python train.py --n_kv_head=3 --init="uniform" --grad_clip=1.0
Each number is 128 + 32 x the weight over its row's rms, rounded and kept within 0 to 255. Layers, rows and columns count from 0. Numbers have three digits each. The size before them is the row's rms in percent of the matrix's.

# layer 5 MLP gate, 2048x768, rms 0.0581, rows 1452-1545, columns 480-527
100:083122122129091079104105138111175153108145123145132113071166156117136068111102151063141144121127174081141165098130139118108127140109141105152193
095:179099147138190162145098092212147162162109165189098168100136133057130131163137084116165063114093127140163125069125138090187168101123143178110095
101:126131107107124137202161114246097114125126132050108142136227107169083114169112142120145134078132128108169138162219079109086123157164063108139062
098:070172051104090119180135166078149135168124065107148130083122134081151151203117087143139140074132118183156071150114129118132117114167103101110127
096:115118130098134134136120130113140131171088151141076130115134137106177075099154074129075154077094161061139114130134158154154130075140113034119065
098:131121113095077088106155110127107162160094125115130098092177155131140150156131141104141135179151098139174177137190162170101170192114100213100120
096:151137101090078156077141139135104098118098090129119121133149162136153129115089140116137171136091054089123146090101095180167145127085114168181095
101:100096082116170147134108180153149098147107114084120140072151047134128159119186125122186132093122106111160170174176135084175062118093114130066159
089:175113140139091136071077125181113141158093131092083170188156191142099165145115103153170085136108086127134141131127056074111070102099185135152124
096:116139144158181165153170185152104104109149118108052172177108099119117074135220123086143160155221138108102140137124151184143113086147125039144133
098:145140130104100163068126158104158172094101145095109130171174041178171122150143144166162068142082166157154148073126138093044101096129136167104113
102:138187124133159101143166138139103148174174066150150125101081042100131189101153110087096169169092109132118147126102230190138105130087135165095169
098:125116127137069123162086175078145127139168070072119139130128111106105135128093128176077070102066139128133135149140120116123121144092160119107051
096:151082091147065134134134125202107104117113166159162150167124120053167118121116133110107176152197134181120161130096181177094115193124104138076139
102:132129132110079041193118148147159157178178104084106130148140174144208112156033158112124176162192173151175171072066173106138107107127111124085112
105:134147127136175094114160162126109093130171113195119101084133128121114153120088104134177177142167131148173083103104159157124078119099151186163129
098:084122137104136122118124083089127094114090087192106121068149137129079126136118178192153146152098168145086122064109116141131106168080073102168149
103:120115120142124123155155173130149133123083074129105077160126187131119156115185179186089157167157117089116117072110076167116127168118110127170153
091:133142170089139118094143117116110110170124164121184165117106137120134130091153131141074193086151149116110153125177121160140104076164051087176105
101:093175105137128116126165082068148161109181175146094133156129114149163120131062115092144114107121117130140112138130121147073134112137016092165088
100:119161132092111116077193101142170153123131106121118169119119137120160178119204151152147137134106155145106165159129098157123125101203098127145155
098:133121165136081132130101109118205106130069123087087141120142073135109153147174151129150138200064142057141142115115098164095121074132043151089172
096:113153105114159164194080148144121174124126141121146177068164136160080098120116103155123120161134134184099111153145106139121109054145138067114172
097:153157113110104094169081150144110099152145175161135179124109217109160119114136115160154100155124157121077203105066096158168154145111118078192112
099:064148121162124123108062113121085143116132107151116159067077126129104082086090138153129173107089182111151091194148154120104146062125116114158057
102:197162123156149140143114186103163124174121065180117152128101138097119119149155123132196120080140127061155135165119144150109143166131032136107122
099:120162114117117116156063146111096144100103041184132205172174134181096101095151149113128134187095038116123127122175121154150165123177159199171175
093:145148159070187086090084093095169163113064093190133163133164123134169123083136092097150096107184126135140138196142107105090127131108114117083132
098:134087129141162126115096130201099067107149130196069116154144121163072084147066129150155112127077112154175133073163082164026123089159103152096150
102:165132108147154110112157056171166109152159144132186086121094077136154109093114189121109072134082059125176090148193125174128129098143170115091114
104:136187087104156094099152135141162118078134180150157155090092123139084156067110178178146086139129064114118138148136123146189145173140123125148135
102:128131124179064085137123102124099104165093120167070144135174158094106174108089119095075070184158118140110133117114110170135209120136157164137096
093:122165118093133110139049126124122139165159104123120132125091138104150174097125099157141076085129145142089120136113144128154179092160096124152112
095:092101118090087138144134094154164116197143100095134117102110135115099117096144126173111167168128119149126122122107102119134099149061174160137063
103:132142130170133122144126109113095067145167156106156144144124123048159185105157107185112154148124119094154212088081121135108125169135118151127141
099:078167157091112123074158123118179193102152117133125125152086085123160146117080102120078140092123085131146181052171171189164163162132163128146138
097:056104175156106169167171099128120072160148140153132096117059169125108072135131118120157074108091142110153104142131130173084104138119117109133170
097:204093106130160051073175146123107073061133085125141140143177128099183148113103159137130106137107140106149147159161157101050126179132121168083096
102:150110093105113130106113170161113206162165053091126152125124188138098100114145098172067209139115103146143142139072149141112155139144192105131177
102:199140099112068137113101090125078136065132066133115125170144202122146159152124146114141165107137123191141125104081068096145090129118091107129119
099:155101104070143123101092146124158146136151173081129106128164096099161122118120132107185124166139077143137139150187103151143099169146140125158099
097:148161114160160136134086129168097140153173139222119147126104086171079108138131150085111160116108168155155088137080100095136073103182147127139125
105:125168166101110113100114157084143146119095060121094135061115088074078090205150086149105152067107142102115103162155110092153157113139178160118111
096:129105071141142140090163145128180134130108124116111119184147105106153141136117143165088103109196076161105122091119150162139165151096112159085145
098:183080134089112187156137141083122121145121087131152168109160108166150067172143082114117096134072101102175125128161094138089163141154122096131150
101:100148071091119147106108134106171192055102138098176105141171123121134089182168068158081108147072077119095132195078082117113068157078136180129149
097:161114190138147157133162128160130097142138128123129166156109154149184111159117168189220119101202151121132178108146108154157100168158132100198114
108:119120110159141079136057167158136121093107192172124185071135097151068092129167149107144168092106082143106102189118106096175185094135136146145168
104:143125125090118140141099067133095125119157167095106091140054106139175109102112105215171190123111144130099140182148118139115103102141165143135122
094:099177102094049157135171097151129127106076206143141087124106133105091163150155103103133117131122133107115159119147144095068130123127098141140155
101:131097101119135077127162097109189158079080121124104129132107087102100170183086097136152106095159146139124121129105103071146126182082106111088095
095:105166110166124084143107108111143099092054116137128085111081148120091080133121109146047094152151118115080135099150088110141176119129103082147159
100:133173079138170094130130175134131154164139115177111142141106100210122082110160145152028142126126170110143125118111141035134145152125161148159147
106:135131081140093134142120120109111115140093114153169160097162114123093089117112109126216049159106135093122118132141110108093155088109150115125128
099:115167118051156080102125148135113182118117120113206097125170109076124098135167101085150185106142097089114115176098148170156101157154158141083148
095:080160093124099142164094143144135167132062130151078105114164166069084150176155151172141149151120160104138129157146073084124083093111153151128134
103:136163130111142132104137197164176171183118165093115123152138117141180131106154146125116150151141157121060110106177156089165169109143160175130132
088:150165238096145077073132131042151056171179142121174123106129166149095104154200099115122132132113086108115084142162148115118117159106064160156085
095:053205116145121132117138133140139172189098130177069086125117210153113103111142119110098112141085145046093150115113185147089105097170172111100117
101:122102124131172100177083101142123146096087172117113154165152115147069086204116127229118083130121120165087134154087159143158112152151075144096137
100:138169104094171108150100136109106173154111165131176084131089090094109163157106119095046169092156181165075130112152166146118175095131104187189151
095:202129112163155172063087128118112176096198135140151135095140115149063134106157105071193143189178126190134068167120109139101087188119160132171115
105:115116138134120064111135138168168108135108140136149135123149173151157165184096120148158110120193141086179123129151159138104096219137085125121105
100:084150202075135122147150167099152159120126207169076064120124094101088160136146129150102160128127110197187105145102167148119129120066106152093115
103:112130153154133088141123139146136141165180119117117168078163049166078138097174119117189101139144177119138159170166190150145156137122174128058136
104:148100112130110093136138119157154101145162107064115088130144090123166103112160171173133108149143101152160140103125113113152137158145166135084085
102:130080129055084105129070163169130215094142136106125139162130091139163160148117051126188152171118142118192152141127101115193116139118182115102096
098:077107141123146112078140136148153095159135109109105136111096179179102067105190094145114072108090146171198139167111154090119126141132095151171143
102:132128231058127096065117185103161101117144187139128147124105154121145149153084075135163142088109117074126079123137095127141162088125166119162111
102:047164090201132110089091136105144127101155170122130076076237146185149167151144191095124134147128120070134162141163144088129180142145153158119166
101:163113142137157140088108099164129113185128140103128165106077101092182174103184107115103132132093129118116081131114151158130096077068088131119115
101:162159103154119148116085118162116143142109114122132089084085119098161181132068126132176167169105079106104140186106173138138128175124106157168061
099:171128130120092148131155090107169174135108129189111126107120119154133128152163143133170135095065180153093159115112172194123163194131159213092123
100:103122123105161123152142186090179149138155139104157126185172135147156188107112130087120143058136133175107147077103128155146123147102095128156145
094:160167136108123143167146097131098110119089125147143202123075111089128098118141126076173159074174110171088196123106125151163092152080150131132165
099:105129107087062130131197080183148166123126123092124138151168145091110131118141119123170133059137070130091112167076133119141106184145094154123119
099:135128143096117063165120185177127162134102118151100150167128109160172108089119157117099060122185126182129111175153151079080130106147127137138173
098:136098070139160137036147167073152109096087171170138109152137078115126108151145071115139129104113097149161166159099170117129154130085137146161126
103:120122138114116114114130068083129145070106150063165122094190125180074123107109087103196113138131107144166161077113131158112096125130144119216105
099:126096117141101142135085136124114171122117106126146114147124110085106086100150137082159084137121130133137180156067195160104121153126114126135114
096:113137197193146148147175128108144138121097113157170127093117145163171148133126140143182113152117077150124131104133163110126112197109144143129189
104:106080119158125110127143109144118157115051187145127126172109142106147152099091117141117170104122112166145091161115112133148136134162135107064162
097:140111118118147117098103039116142129099096105099180114125090116135153108119084145094150225132118154075126138164105106179147085095140191192116048
102:187212110132116128113080119114114110119120156141120116076135127086118054094138094171103099108136107127133156117118171120101141173157112104124135
102:131100175110159076143103102086131110138123134078171147183091073184135163162122184123078174139130093094158205198101144165205088151165135097159136
098:164115131134130125129110123104206098122142127116130175135136183134098152136102071153106120104164184122096138129117204071193104138111142092129099
097:144190135204074120054139065121180084107093161136065160174111068056101190116052139119065143125055134082141108125141117131120096098084082138150102
096:155125176091090095142192111136164094173148124142126082160119130114173151101145148154072172068173154148167145110117127130093154123096110177067124
101:134195117087142120124043140072212147068104198132157100156145129187131083034156054059154123177139185055158069109157166089139083116149123119125114
097:098128158160129101170104100137124123135110089075139111149154121182119150128128113112157168123133114174148075088083129135130144079166133114108146
100:100120100042153152161072118123136092122102176151118104052132174121138160104126156213141171089120162061140067182127165146174092142148120091133119
100:091099105092094135084091171146170125107082110128162156075120106103116130145120091107139096137162136089119212129155084148150193030120127125166160
098:141076092160120072196086183144130179114139117126074176048162124130099144149130154122130065121119063157139132123095187109153133151186104113171175
103:115181117070120140139088087091127198092082165104117129091120125091073110110108103201157138185140140124075167113139164106101156125133195087102201
# layer 5 MLP up, 2048x768, rms 0.0619, rows 1452-1545, columns 480-527
094:110102159092098097155140102085143177150139120096191146131116196164086099092127104139167142174171122120114098135089100134139097152157159129112154
094:086163163089137116107077139109124108135131110117172130127084163221084151143132150194104170165113126107183132146152165137074144174087074118107098
099:113111109145157115156131134121123143156114156130131099098147200121114109092157117177124199115194153196162101114142135161113157148176120096075105
099:150145077080117157089170096113177088168146207043116146127152108178144108104054111086128209126096135125081093147100140105146172087110176155131116
099:121108105101116223155145100108181145122127127137160129197098093114119099133074104158136097121136105153146142135153116143132136114129166107114042
097:071151130117103166136166095133146096123180205030093121140110140132090092079145111057151146122053131144128100135108132080181105143114115113154156
094:124134105182118188115153138162148136147160072164132148179107094169166142105153139109126163139120130068132182106140106163174159123147134160182091
101:157035099125144143152140113124116124134111108104133129132128141122135108105148155148114143114121156103156129097101133169189149124146123130146173
090:134117150155119170097159056127110145143113168078168087111057108191132102094158134114110110150117122077120138127165106141146095108136137172116067
097:103089109164112119188108162090108138098104119135074157122183084101092171141074101121090091157137130122098115155078100142075136167163105159096141
099:155113069143101113112120132137113130146192132124147150132165127129112147091095157119095180120105116103151165130121086104153137109105115142180163
102:119200111098188176136121088116148134100124156079158117113140134099152158085130056143045079139085121149076174150152145098131171140155153112120109
099:104119157090153159168150195094103163131110186085126075087189102161184109154137144191078147104192146145172165126132108154114176113130065127136126
102:144096116113076151107125156074096124148133118074140130091125177136141183137172167120171107135171119132151101138169113146135063147163115070091112
105:110084147116160172110179147173130187069161157141161077138114175116109195112129113135110095169157167183116148156191146090148148118108123074105141
104:096092171140133036161070096144102070040115115145133142129145141079121082157162141128106183099111077108105096133118164110116156146148099107122041
098:130148130101044125138060158143109103101116072157135076121101092129137145119161171197183158150123138118192068164082078133138209100113176171168116
103:154181141161139131087103144111128115194163175175138110123128145130122121086131054061138074082173120135146149097124099118071175077139066100151110
091:149039126164121093146135109100110103169122112138089105150127118127164099118182128145198157109135145133157139108142107157142090115133139220159053
098:090155102175128079088136170101122167106150152101117137167100064118083177165090112082115096122117112134148127193134130089055125131131114191181125
096:105149114140127171183108100134168156112117106062140129120068130137121094139126168184127086127163092173132105124114118162062154082114185182106154
099:155176133100121145106115145107110151142164198098105120109125132134161176141110117124141141125134074147130062181136168072139059152123102133156139
095:092181103060138144116166142152164132085150128114095153104109142186148113119103187116126158114141120167138172103119192200134151117126190151154081
099:098084128128164128162162179068098135095090144111157154112140062149139117077077157153120127118107135123195101137137161127164123109207128178190125
096:145170162095049100102138104090162112105068146122115096154123123110050171107112094143118146153151180171064083162147135097130065125103125109158152
097:117155103124123172087159082107093127094190138084153110144134110108175145161169140164112179151130100154072122116147144148101145115132166133143090
099:097158151087130123122142125108158123129150133153073115119129108109170152074111114121101128113137125152163094162081140095180120072155179135114163
093:170159139115127128088093132168113109096198124119151184088140062139086098103100143145083080097112163173116140075151130102086156151125094109170098
098:092148211083106119190170183080163144077138089048158116124132205129148121160185169129150145072169116086123133137102155075140126131103158095147111
103:097139162073168096151164154160139120123182178105168097122129125143155122161152133120188155089144124134098069143121144133176149150118125127134102
104:136093129131068112169132091108127138148138164111163087169144139056123083102094135103083097130114096105096121128118061108067174146107138109170161
102:074079058142159133099160158095171085128087117104189169160163193093177149182151118156128134167078110171159086112142170170144171121098128114129173
097:131102126192128107108184084125116145087102147127157139114149181158101063136096160110123149177148131108123126126133133137129157121144169140149080
103:096130101130087115120095141155121157203120192110139085119082104048118086094170170122118103114100136145114162105164109131089115144146080103098132
102:153122120168093081162083190135106165117090130076143134141103095187136099101143108136159120069171053159112096161121152080138117126161094103152138
096:143122119125129092135127160136142115086106145117048151132111144154163177112128081110087135096119085103067125174100125104095099073173056107148137
099:094109152170135129175175134099053113111140082152088134106185113146106132130223136146104161109161103129140206132128163097093095130118101103188049
096:149105171129106105145124162135087111158108131127151129189144172102156109122154099126160151152134098116046166097177132132105141147142190134101117
098:111165153170119124067118157108135126114086090075176094158119127120151134161068090158113112115104146128106160127118169125128182127143148170113154
102:172111148151181120096144103104193092134138172138162102129121151123124098129083215148082094076142064184152091103151106088086162120113137128070085
102:164178137121143110162061104177126166089069102089083143118105123119053109156109089107148076114061162117160116108146188164157116144159138137156129
100:128101097143191121090134109198105175169130128094126132145155139110192133081197123201157168147152185178114152161156081169080133127104134150049055
104:125139088119103099167159184150159196111153176098174161095113079118090160125135167111129092133110135181155126106145138115134137146079104097113106
098:135125098139132118146173127102128128150094138134085141182134159070109133113111120195131078143182115160126136113113151123079148144114162143063119
098:101150191127134106161062113199186106124133105092166075122129118162167124136103167110132100153058071091185146150122154120170091114103130120195136
102:138130162162137197170156152121142125126141104141168073114099071129134120136128101142081183130166115090115112116153092114101131147142133151161114
099:144181096200135153151084133108168170098094099114136114138177143161151102134159076079127128153065107089105112125085116164100157106123124137145079
100:115144128198107171119151158110097158127124130144099137120080063131114155131130152214103182112114140102151148095120128125107115181113094112168133
109:136109130040119172121117071100107143124141088151096168101091158118116094099134085147105147100103129109060103137131146102106167101142102092093151
095:163142104123174144085134111114075083146080161124154072152056147147116143128104156156075143094141229148122132105159125164159136151127143088089122
102:108169150159173116120135163047143103132132092104096077132048098093091104178147135112111105123230120086143148106110090128108076114107114105116134
096:171101155121121178139184156119147165122134176114132121162079148209094148109179119145135127155184123160176111122145145157115143167149156164108118
100:150147112200071087160124093119078078095104131115110097092158150111152212123086169111132107119165113120135171143141128185097138164119142115182102
107:122116161161146174092122151166129127129169107095124101142112099184166171135097091144124148097187185126154110103149148176132138132132125128148159
102:146150138119134103147114072204114091157156113219090100159125167125165184125134142152129125057084133114086088121120148132237185123118086178115131
098:143124133094125111144101101132125102087104137187144096137106062133133071128205075140091144174125097109123150155114139127179160118106085121169121
102:180172127153150084142044066133091132091141175092131156132161093127144097099156174183151126177091132122157148105091101120147093126177134109089154
092:086149163156178149117143109117150092085133125127122135134169169097139085136120115122113143089099118120103113153130087195130117128132135173121108
103:166121135153134161125116120062096130104126136108109047112137095104155132142122122078056163101178139096128147133128190086122187143120188204148095
102:107157087176147077140118096124160117125111107116083146144097130120110057157088125176152097105134146104155160146140127124139110145158155176085137
103:163170202141129113170153164162109107065141135161120098074187105172084147147088121114141127141212165146145156161069157082119171135127117127112098
095:168090116103111124053100138183137178099131137164140090183181108159106159046125162100122115134137109154131102118108140123107155105103167132078115
100:125132123203158154103057106170184094152165116125109127125083104103075079088098125086164186101124102141079138136121118115166143173131159169134119
100:105135109092147120172120147127122145113103102077115139075091192148152139079194133049141169136119128082070184094160125098082138157093109140152106
100:113160101170078156117155160079088149148159145107158146116146074126165146126087149132146117097099109061155188170154167179133116144064123099160118
101:161108161168097135164074157142119090156153162186133135105177119102150151120148123110148169164139069159171096098129092099115138138171167114121111
101:125159102129122111107096157110137132107118166121138176124096119087168091151201133117154164181119084101196085126135153081107178096176170123159119
099:159155080153197108127047127137134134070195151107117121124144177127113142136176136143165155160133172095134115139138198172163129137160195125136143
102:111127139138111153088138081129118133145121116161022106094096121098158123130106134083142147140179084177120122093107125104176123182131124123170154
102:151144164082167159162201148101140177117103139119129135028174115148149073142150164161096132146109179142078089123092143125123103178206074144100137
102:192088098128126142108057098113157129124120122064060162092137117130153144122106097199128098162118112113090118174145131081159093156123079111079196
102:120136157075176078130125119159140172081151103113142111162128105121080125201211105149095104131147145086176105083123103135115150111086050141127149
101:147146156094134180133145093180102134120168147137100148105126110147061132104107137098134077122125133155159132184145062127125127082133109147146130
100:142111141152155068143179095148120148135112155099133134116078165184130122167123146136151102136120137126122126094065108095123142094137162066174129
094:134106207117153090156148155100162131160111100104100041129070132163047094095127079094134101127102194084195148115061134110163131131089121098134121
097:058139098117105098121142115096159157191119108142083106118144098112160244126133054129097111130153135165155107145121068110093130179114123127124139
100:098170160176077148102149148213110146138152110150130158097145123132116115156138101118115124150168131139150132173111122138154100115146094084155090
098:145121143135114145113118099077191107116158099152147102154084191055145119157122131157141077163129157083124137128108180143131088094123100087143103
102:164113136117130066133219123144136101087102122092117145188118039122150140140150163088149110092125103196132126171122104116099131101123123162113182
098:153159065102125097166156132179158130197115147123190151103077089154098100140105074081136124137133089126128207149096133101038103147105121105048121
095:079188136091144120081164142109154128138124107118112086142107127135091093141143164154162111129139186085125147106171067091127128190106148071111150
100:069176125147151143079101104100180141135137113160152117090199116112120114183083071143124147093127096144096144117152139156186104130098135109138155
098:184132115095167111185122205166207141170155133171167162083137121112119127109142116103095100135155128161134163111125196126148104176160127184104160
098:111149096153196092129072064147087094067115176145129118058124135110161157105116089154101114141065055108131108111119144078120166132130122104086123
102:152190168127149142139163140077097135129103136126118104145092119154115146094155103117116155151140110114112111133092157156102202138141123139098129
099:111097105137148111148093081140135116134040083157095113111034101128109172097069191093148101136088102122180109149109118138128135184149100154131142
096:137127022119154125129101092130128134127078064133128125146115112144114200161131131072072119116108146082093175149168119127168168110133107153116136
093:159141098117089136128164124167148137120178146112104128088075116198128094103115085150134119088133105089117112097095140117087143115098113160124093
105:107088066175116151117108126138097207105128162139147145088092137145186082125119124141123150164131112145213119139146167097139112081204100085177104
101:127136151129185131145196147144126157119101189186134099132140102157085128079080126132098089125137123150122103103052066106086068082133084106101107
099:090113152169113151149113180090106150094144086129135103127189214172121154112113115106117149104169119154105091104186153098093077099109152143099091
103:165169123140129169102124073138116103078153133126167113118070134076166169114166099157103097134066111184108113109167151152150081123067058173112091
098:124128082147146114167109190082121106123112167172210179078147198151125115126131173139120143155109128105096116127205144156200148150129117152132128
101:099145128121170093148141106149132197143111158098102169143156149164119112096122147120098105126183131139168144126138098143143163116148095101103186
# layer 5 MLP down (transposed), 2048x768, rms 0.0721, rows 1452-1545, columns 480-527
101:097126088144070169152154168096134154136154075100112124063126056134122105142104127135144141110162125097094133150184167097096120040051153096099140
098:175142156150063140143145104116170045142146166085128109105090100115156128137115099122113148119157166081097155160156164154094142198134095177139132
099:092098108115128113086172144136051103201127116059078081066219154127161116136122142105158093059111155115196170205144184171049098168118113151166119
100:182102160129111120114067118185115178143133142112111150158137162110167117176136071113165211132122166138105090113108172075205120153141088131072115
091:113065129109149131196102074109085091173109134146131136111136113107121117090130157177120100106106198131098151174158151136108109129152163112120035
098:110100142117129107171112134137048091103116129163105094083118139045151158148090109141125114103109146130104107145115090156113076106231113119067193
093:125140210226105163080139132144123169081088187086116138084123110100121131137122133142142160077129180195119094148129148065123088096182169171122155
098:115110124154105138139140130147135123143189088133158110121110138167098118128123097148141095132104114118148132128170125082101170158082168107110085
091:088170141120165129153143142062136179143136185130166152079141142139153150117213150107120139150149168158179139127136141125140124139115137115163101
099:185151083155096087104087143150108167145110127139088142162130137096059090163137161193150103125095118106159093089156089102146176128144148169099120
100:170161075175141108113130068162169124157155111153105105105127117198138122137157118123112102094112165041159127121149085112141153175138134121083113
103:088076105131163126080144049113115137135126108196096160124082122131136140101145155118098122075142125131093152140082132094127119132127166134135097
097:138120149086156151101127142159099161115100153099135143046075101104112119108150092155115094137102147134136090096169125120130168085139119113142114
102:142129101093137166121106083157164077155097137177078166131148107146139089115132104093110162092068082129110138169223116116099149158139082108152119
106:095116057085140157146140085150120193058153159181074134146150138134145183078132108131101146127159157135153133110085118179140135091164092098131123
101:160085114104125121132093128146181142136117186093179161171093111155109140133131158123101179169117081134127131115154171106124191136150202098088062
096:133128155162163176133142127175117146127149118129117091158126163166148131113120145134164108139167043154115113144090095199119131151124146078144156
102:091170054198130092068151223137154122127103082184179152108130120122170142090136121092172176067136162137110079146124069141137105143141136143126106
095:116091169121165127120142092149114124153089151114141111146086129101147128187125121150168099131104086174047148108145153120122108143117136144127122
105:067166158148168098160122132132147126154118113139116120120162145114139193097087119111153132064048099115144175090107124057162111098160167161099150
098:139080088100176196127095101127063135130159147114172150149127119069059097121090137104153049127150108136145162156143152191142146201100207081063150
098:145109104074161127091107123122103083121150091134079150104124113176111141108078129085126118064091153092136111142092059112162108107113107052112145
095:197186131118089141157074164192165119129111147112141128174157196103151138156082152131152182198152162108124074114121171168088114110130180098187069
098:134168105097108070142156108129134111128136179130129139122114127115031109099127124124170180028104094138094145106182155114122120190146186124142139
096:114150072174070089138077126104116171102110149114115134125108136112140115114150083172127098187131144098095165127130157133100139131094202179129128
101:178125180110184134137143130159120087208134121120105126145108118184103115114148173111158105168095107155128078097115117123186088121121103142062137
101:092125116155154154204154225093134083126059164174103103122123107139114145142146170103142057131103165176172121156105091133185094121130141143177147
098:158081114150138133078121150122091137100111146103061148170181190111070119144111074142139092154108224155127141127119101110105171144180148154089050
101:168111105139127126153094132151099120143104088161142125092161184109115107133154118147119142123219122165113094156048193103068160163113095071158135
103:143156139148114159169123144185134149108162152138094184138101153132152108149103077158102123077115138138150144102107148136090077143176102132139127
097:112116105100158091155138156120079111102073139107138150130192095098094148086160157149143095134154103195098148157115117147098152153126073148150154
101:174179106159168121112122098115145143131119129142144098129113144148214172065116136153064151142097163187145134159089100193093099062186162099229114
100:165164133143122140139155155167141130119141158132115173125151154123133179104070127138122123164191107048204112086168090121128171128054168170127124
102:183147116179209142072138154114105128142160124129175161144100151136187121117135137096129074096187104130090161119140192218128221141152167139109139
102:156086149163078118097116145150094122106109165073075219103126151144085126142156160108125073116122098162133098132150106066145161135106137181132126
098:142106164136115144096127114117084077130140128151138202166141131118164078158183080140068129115109136105117196167112153173120069166109122059199115
096:123100120075148181119111095094079129125183190153126069155087055074128209066141178118150087176178101141102114156189130155218136130141142154138138
097:119137138134140183106107146169076140154101155150144142114154121109141121171123125114167112099097127118165116122172084118103158131145128163106180
099:120067113126122161137133126097159179083099185131101131113066175152136172121110138081126106072145195119166128174151141153148158157196142170096115
104:161129129083116135098087131145194151147190131113150113136155102140093029097107183111063161148060159076158079124156127156146163077125123154162101
105:166122116148152089148108186162095137094101143110103138115139141084099157171133063114081102160100148118117065129167151151161177120163174150152139
095:177163099084111132164088188140143110131161095118110184113132109117155104137124132114108067193107164150154103092131117102179115147119141117131082
108:188057068125077138162106119163142118181092124108181197134080114161071128108143157146116149104132128168136072118130151152093113202158165140145135
099:097186060074077172101141148170149166084067118154156121169134112126124097140129150159124085145144134100087134119166151152177149190146136104112159
104:166131074086027102140157143107089125148101133178073167125093051085122119113164130123175123161138130069129112113149142099088035141109156135159148
108:134125181155163168128087114207124130176187144097064087137124088075052109142113139151114104148151131111137115088171144108177144096154104102127126
098:142105126134145177107097119146129150120139130185157153129185123107125121089111078158146201191153151097158136100155136164155149081146123099131129
100:150123124110098036142084129125141127152114107124137210166157133159109134122145123141129164103122160148190171161115186100144146118137145113127168
107:107095130141147131169154100146125135105076146085099156119116167106156127099133165154096154091092175164174128128107141111137182102120127184128082
096:092157159145053172099144127114088096114142122121171178108076107110136074154094163162100101127092117175130129153095093156146132124150105131144154
100:154116134130143065109123121142105135136080181086134153153079084165103063120132153141135113153096192095130172114165107138150113102118124152130151
093:161127106138129177073128069116119146156059132126085104080100116167102105126077102171161084177060159089093170230164101100097113092142121149130140
097:178114100101117115106131105144141153143113123165139180085155088126159176125187129142101082094104140145148144089148115141101140114127155103104131
103:149143118178147143098152156113138196123138133084115082112123171122166128110145118116116123158156162173086146136106137158154110138097138086118129
096:151132126132164090169138126181124180132127153159075141209093207099143104126165112127152095152142156120146135158127129079104135166069100146078131
098:125148088144106131117087151182171113146135136125117101088162234075128096156143136134098149125129035138077086166145133237129145127121134128180108
107:139119175153198126131127144102147162146110143119066087146161158165142105113134148116082080107138116156149163159114130135107120191111139151102115
087:115124096111145121113128125161103195129100145075153109213123158169127122126085161152118152075136151103123149178131113068206073209107105129121138
091:147115103115101141143126142061139138131178153131085136117118111106107118165138082178147138080129087148084106092131158143081143126091104119124102
106:131121149083163048131136077118105126109117099149074139095086184094121098149142121147193137090130138090160123126144128095121137103099077161070227
098:069168133093079150148126174174148150119168109131132163069123108149119144134073127138125077098131174147173105123153133046132078144144194167145147
092:115174096116139115108084057097127121148184065108134123084058061143051087119177122112132125131162168125143101167195135084125102115068174092117146
104:127106100133196072137100076135129138113148080108117113129099110144121147084133111173137175168092127150103087152129082141174171144166103142142151
100:103119091103067146183170102146195118169079168088057123086120135154181129154165151143149162146112151140146093172137161119124095095106086138108118
102:131107075102159108084131153049113095101116121078116142091146162180133161129125163141157073117119126126104135131152116129087108088127122172161099
098:116121138111105102105174159128139185118157126142062075109112125121129149047137151187119109143155136169139141130154130123178172150177114139073117
105:133076141131126152145088151132147140103093135114106186175107188111121085176151184159166151109168131131097090105124162145177105131134081146168098
100:141119142106135121117072070155143126146109122067179100071156168158085098154126177159127153101154110116105210108092079148122130076176147122084052
098:142106118087130092119121152097131049115150138126074092102218096165120124148112106122106117138116121141149124146165205055185115129092114170086147
101:132132100088101158129101142153045153167131111134159146054160162153127103079115149130068139099132074069101100131107098124087151123150082146135135
101:125116132108106100073104129133128102125155098107131200122135111182070178155095116115117065166152153091147098108145165125144139142165168143137127
103:128142167128126106185168077108122075096103043066141166113162099153135151173158120127153150119114209132118147123160122173075107162060144128146128
102:123115086138117128117105050173113139142122141179145166138224076117084117115074180149132162059116121113142169114143112167091084085112130069117180
104:113152220122084129091103102126169095106107075122117116094171135153123034107132097126118096166181119131183158174077117068087139116125141118072123
096:074158135083075138149044091115084091089118125130169079130130179171106178123134111159139108162114110058132135223148114151147114110153153139107127
100:064186105115141139072183141183070106167119089126142132111171106132100131133125133162146093147136082097112069102151115134092103176157135158044180
104:120136083139140120109149169152163105154115144131142152175098127134125079137175139108142106165165143109146075149155116138160154122127210085106117
094:132111159163096056138116106086125131101162123129140115183150140160128130131087129131129158134082101168149084141068124119146097060158106106168141
103:105107142119131180109092131051087097129148107165110168125104149153116152086218129131109064164109072137112146101146071122135110170113161109147146
100:122141133153133093200172137079127184113159124107128111140097101121176156194127107108159039149142109118163140129045145122139167110160114125110153
092:154115074089115183071183158178149124096151155104075116160112051132102118145143125132164149147143047167131146093131137113150070090148163111142141
102:151135147140151073085193121163223150101129128105122151132118143107139137169172119084136159189130166160113145153114067134076152103050053111147143
099:116125126132121120163149178148205107114181121162110129159112071090153131059080115098180145089160109131163120086101125147088092171188113092090140
101:100083089109144103142119180117135080091107172141097105138142105161197123175117145092156085096116110098142178111077145056094055144090144153144101
103:087144160133130141174214116098059131108114139126146114117134116073130123131101178115099119125082154102185156089108144161126096146147077137130107
103:085088088099136108167159075150121097122092154078129130065214091169114089168067177099178115078152119127097134124075147110068161190120113108155170
100:085120149094128195084109187112116091099125141152083050168158132161179121135184134100125100094169120082152120135112103177131075090139087160055127
099:144142130149172126154096155204126106112129135161115115196057146190083088132118087188170146145131122085139172154103174148121122115135146165149109
105:129152077160128156085153120087107141072132136146149160091090087151142134130108080140139195130183120138119167124093095186065194210154145168143126
099:146092130146180112091142129117165054103138075190137165210103155183136167079181126089083125150153114153099113089083066092099172143123130111135113
102:119097090146179145101119136166159148057110070103165155092146091140160135151113115119093147139177109137138108103141146178137091102157151146127165
111:182145128124117098119194135129158141191092128126137145142132121144126122138143166121131124136117123093171154158098152087141141113139124144152148
096:110111151114091148050143110105108136166175143154114112127107207102152098206093082169100113059144120143101141103053156172114081139105095151135130
099:154161118171162092121164112140144173095092174122161169072082105150159127128156120120080103170141051136089162095132142112135117145147173108098140